config.toml
n_layer = 14
rope_fraction = 0.25
init_std_o = 0.0
warmup_steps = 200
schedule = "wsd"
batch_tokens = 65536
seq_len = 512
dataset = "wikipedia_en"
Each number is 128 + 24 x the weight over its row's rms, rounded and kept within 0 to 255. Layers, rows and columns count from 0. Numbers have three digits each. The size before them is the row's rms in percent of the matrix's.

# layer 7 MLP up, 2240x448, rms 0.187, rows 2198-2239, columns 64-95
102:124087129115119120109140093107125140086123121125094153152167126089127151097098100133124132099134
096:132123119142124134124154121156146108120111139104167128114168124107098108131133147093123136137091
103:142131158147120130170147124090087121132171143130121112108159137127147147163113120137110085118164
104:085117173093169175138143110105159111109141132089079157099083145127157124124129148157159162099117
101:096108117123093141102133105136145127129128117151128158144099141161128117091159093108147135136150
096:111087123131152083154151094149112152136087129165170112125120139160161153162116177129143142156102
096:125119121113144115121093140111146116171066163100123128166109106121144103132133204109102145107100
099:148139172100173112139121094115083154111112088133121150158091155138135146107101107137075132147132
098:137083104107098112155132132150145171114135075128112106108099098086131124142139133172119139125111
119:076091154139104148128128135111086123114140144129167083123121142129114116120133149130180143124127
099:142125135129149116091109129155147100190205122121136139109094109144130140156101126115125143098125
104:128099136160143104115142086130098127172134123132108118123126150144173129117127166136123136149142
099:134084115122152126114101144134166147143099161119173114104147166149099142201151103137083121145150
102:114124090145151143143130140124168160127130151143107103092085137135125102133111134144156145147142
108:105138121122129126150119130143172109140128115151139061125148143144137138154147125164107134131103
094:120141146117126146161127106115128119111090093106050118082099125128135146148145115100112140134112
100:089143120120158134105111133130149095138137114088140119119149084120150181170142142126143158112093
103:122129138154148130116096130162102112079114129116134040139181088133124127101127141127167093126128
094:142136070118145087126117162148133118105150139097128161178093132146125085128127126117120111126150
102:154145116163120157119087132132159178112133141142156099145084111125133124123131169191115133147139
104:118090172116145047180114119139152138097109129148142142132123127144165109161150121124125114139129
097:140104103103126139132113143125182149135108137140115113125130143127105145170114101133117130139151
099:142131150132130059115143060085123102142115118141131129155096168141178153104076168152130149168134
104:121125104128132127147142122136178097152067102137148079134124119112153116118147143169125113121112
103:160118140102139155109126120113129152090101100136113153135102189143117122071100126121122150122129
104:137089153113140149136151154151068160109108123127123132114128100134135106154116142089141119096139
101:077151111128155117105127108072102076128117083143127145165149094097106124153147113137129128123115
099:145098088168128126121193173142116099154116109105151130137132122171104150137101128141130131098107
107:093128124111112106131126128141117097138105113114110181129138101098102110153125173134110142163145
099:155057113143134119146130111137093101136085130178149177162157185116176116139093103165099102068132
099:159148128131061085181094164074120095088131074134157183142157160094120111146153111150171145153099
091:131120126160111073139138111162127133154141125077133138144102149102117077163127122166134141138145
092:138105108129102113135134120164152108117141118150101089079168099099160135125144132149138101143076
102:113127109119141146117115126143078189181142154142138107120138117144153137157103199121116118155094
102:130132116133138179137116170174103132091117122179145111109127172162123130136136139162112164132123
100:161161161125122158121122123146094106143132162112133097111132146175140086130070144100181135188101
095:137148073134152099091177110156119090141143102124117116131111114129144106129148099132105170127100
103:168105121121160085117125163129103147072125083109176116143138110141124119137115130119126162137145
100:087108095121114128122106172121104080114144113153128090148121114123104129116128147144074171144123
095:162125106135091097137161127137139110104104148125146173145181089150104153200123082127138128157118
102:141127095152126129120138116091065131143120117125110135144062088170175134149135142086122114167150
099:084122122130172147092132137129110139095138086140124125101130123135112126187150087135102175136130
# layer 7 MLP down (transposed), 2240x448, rms 0.138, rows 2198-2239, columns 64-95
101:124162124133115116094145098102133122132109089115130125109127139141156112188132156148113127160111
095:110123134088130124098137132139189141105096141082166065130099130125128135125157135132132137144113
099:131122152134100123118086135136157151122173140121092099111163085132166122080146085109118163164091
109:112128105115139105131122131113134207133137175116117137165140079126156145106084117144121113091152
106:088145110128124160131137100144128071129157147117133158106166113134157151143156125098125148135122
096:169112141108143179097115110151153157129173137108138115103163154139114114144080117169098119148170
097:117160102140073138130141155088140119136135126160107126149124179104178080158139080139169114155111
106:136114156104156141086155145133116150123136130101103129113076156107125123160176122122117145135132
098:130169148118113072098123109108150126137088169097101139120143132124118121137148117110148175148118
113:114139147118107123104179090111119160125133099102141077112102134130131128147128128124155193129122
096:136136138157114136141111157120119107128177128152144122138145107101140138124109138207113159120127
101:132098145100133106145115159106160162109103121134135166111132116162124073125105122117102111138126
099:104116157121132133167135118122161095128086147135124145124091118144112145133177106154145113131112
098:106145130107131137181113146176128127124083145147119128142150118161118112125134104131143113085127
110:119153117101108170129154142104154167083106147161124116137158123138118170151137104116146147127101
094:124159146083123141122196121110135154118147131161133156149146131125095150137163154126145169104088
098:154076136112115134145156095143118084114118097101129109118131101102179148110180130116148103175155
109:124128155102132132129113116135147091156125133121135057129109132141107113122134154123151170130114
090:128111155105127145107086073104117107126097159128157145115133125109114131117156128109100136151105
100:132129133156142132128071147095148129151145162106125114122158140058106092132156202123109178144127
101:107133142158119171138130116131118141121102163163117146140154123130143131121101128141161130148170
096:140127101139150116143120106136121159083138143085156139147124131130158165148160122121130132143127
100:116152135151145129109140117120117090108136112182137140128076119127128126092166115144146131107102
101:164143108164120136117114162145132152107091132144086121130098106121105121144160132131115122104204
106:104147100136117130128101121136152116134183107131119146115110146121103132120112084094125158154130
102:160144132098193131126105176160126168127090128116100150136131151170058121111101090134107121140126
098:160153080099122154178130111095143125129089117148156106101147114106132122138133170150133140124141
096:100172146130134079109170137126113154100135147156170126127129144144147140111141151130087101153136
111:137105159163115139124097185128120087145118137137162078159125138168119103136161127126115118094144
097:090129107141148156127059135118087133108117115108104148113147169091151118116096096179118135141161
100:116141182144114104121151146179134117103134122140131160138113115116123164139130143089097110124126
093:156111152129129100072114143126161074112100145132162118127144105126067161138106094147119109105161
089:113104096158127134134109069116102203156138108126142127126113136144087099170173158114142137153159
101:107120128116096100109166156135137142118124154135170113092123106097163129113130159113063137114085
094:131143118096112094112121122085094150157145143124091087144144136111125100088139121117147097133136
100:131132151131131137088118141137152138108099134131161130146086076135098142112137133136131159183104
092:143092159119114144151126124113115127122102128090099134122144103149127135143162128143086119116144
104:129132125111101114104104158134098124151169116087107109128102122142099121117118163108143123122112
104:158099159127106118101133065160134154079100112094123108184173150103133099118130119178129158145120
097:109124150153134103116066134132120142131143103128120133131082114051091143080099108093109158131172
111:112113127136135110153118120143105112100127119155106114117114134152122098144135154117140135152161
099:134118184125124125127149083134127153141108100095133097141141116063128167085180160128144144146129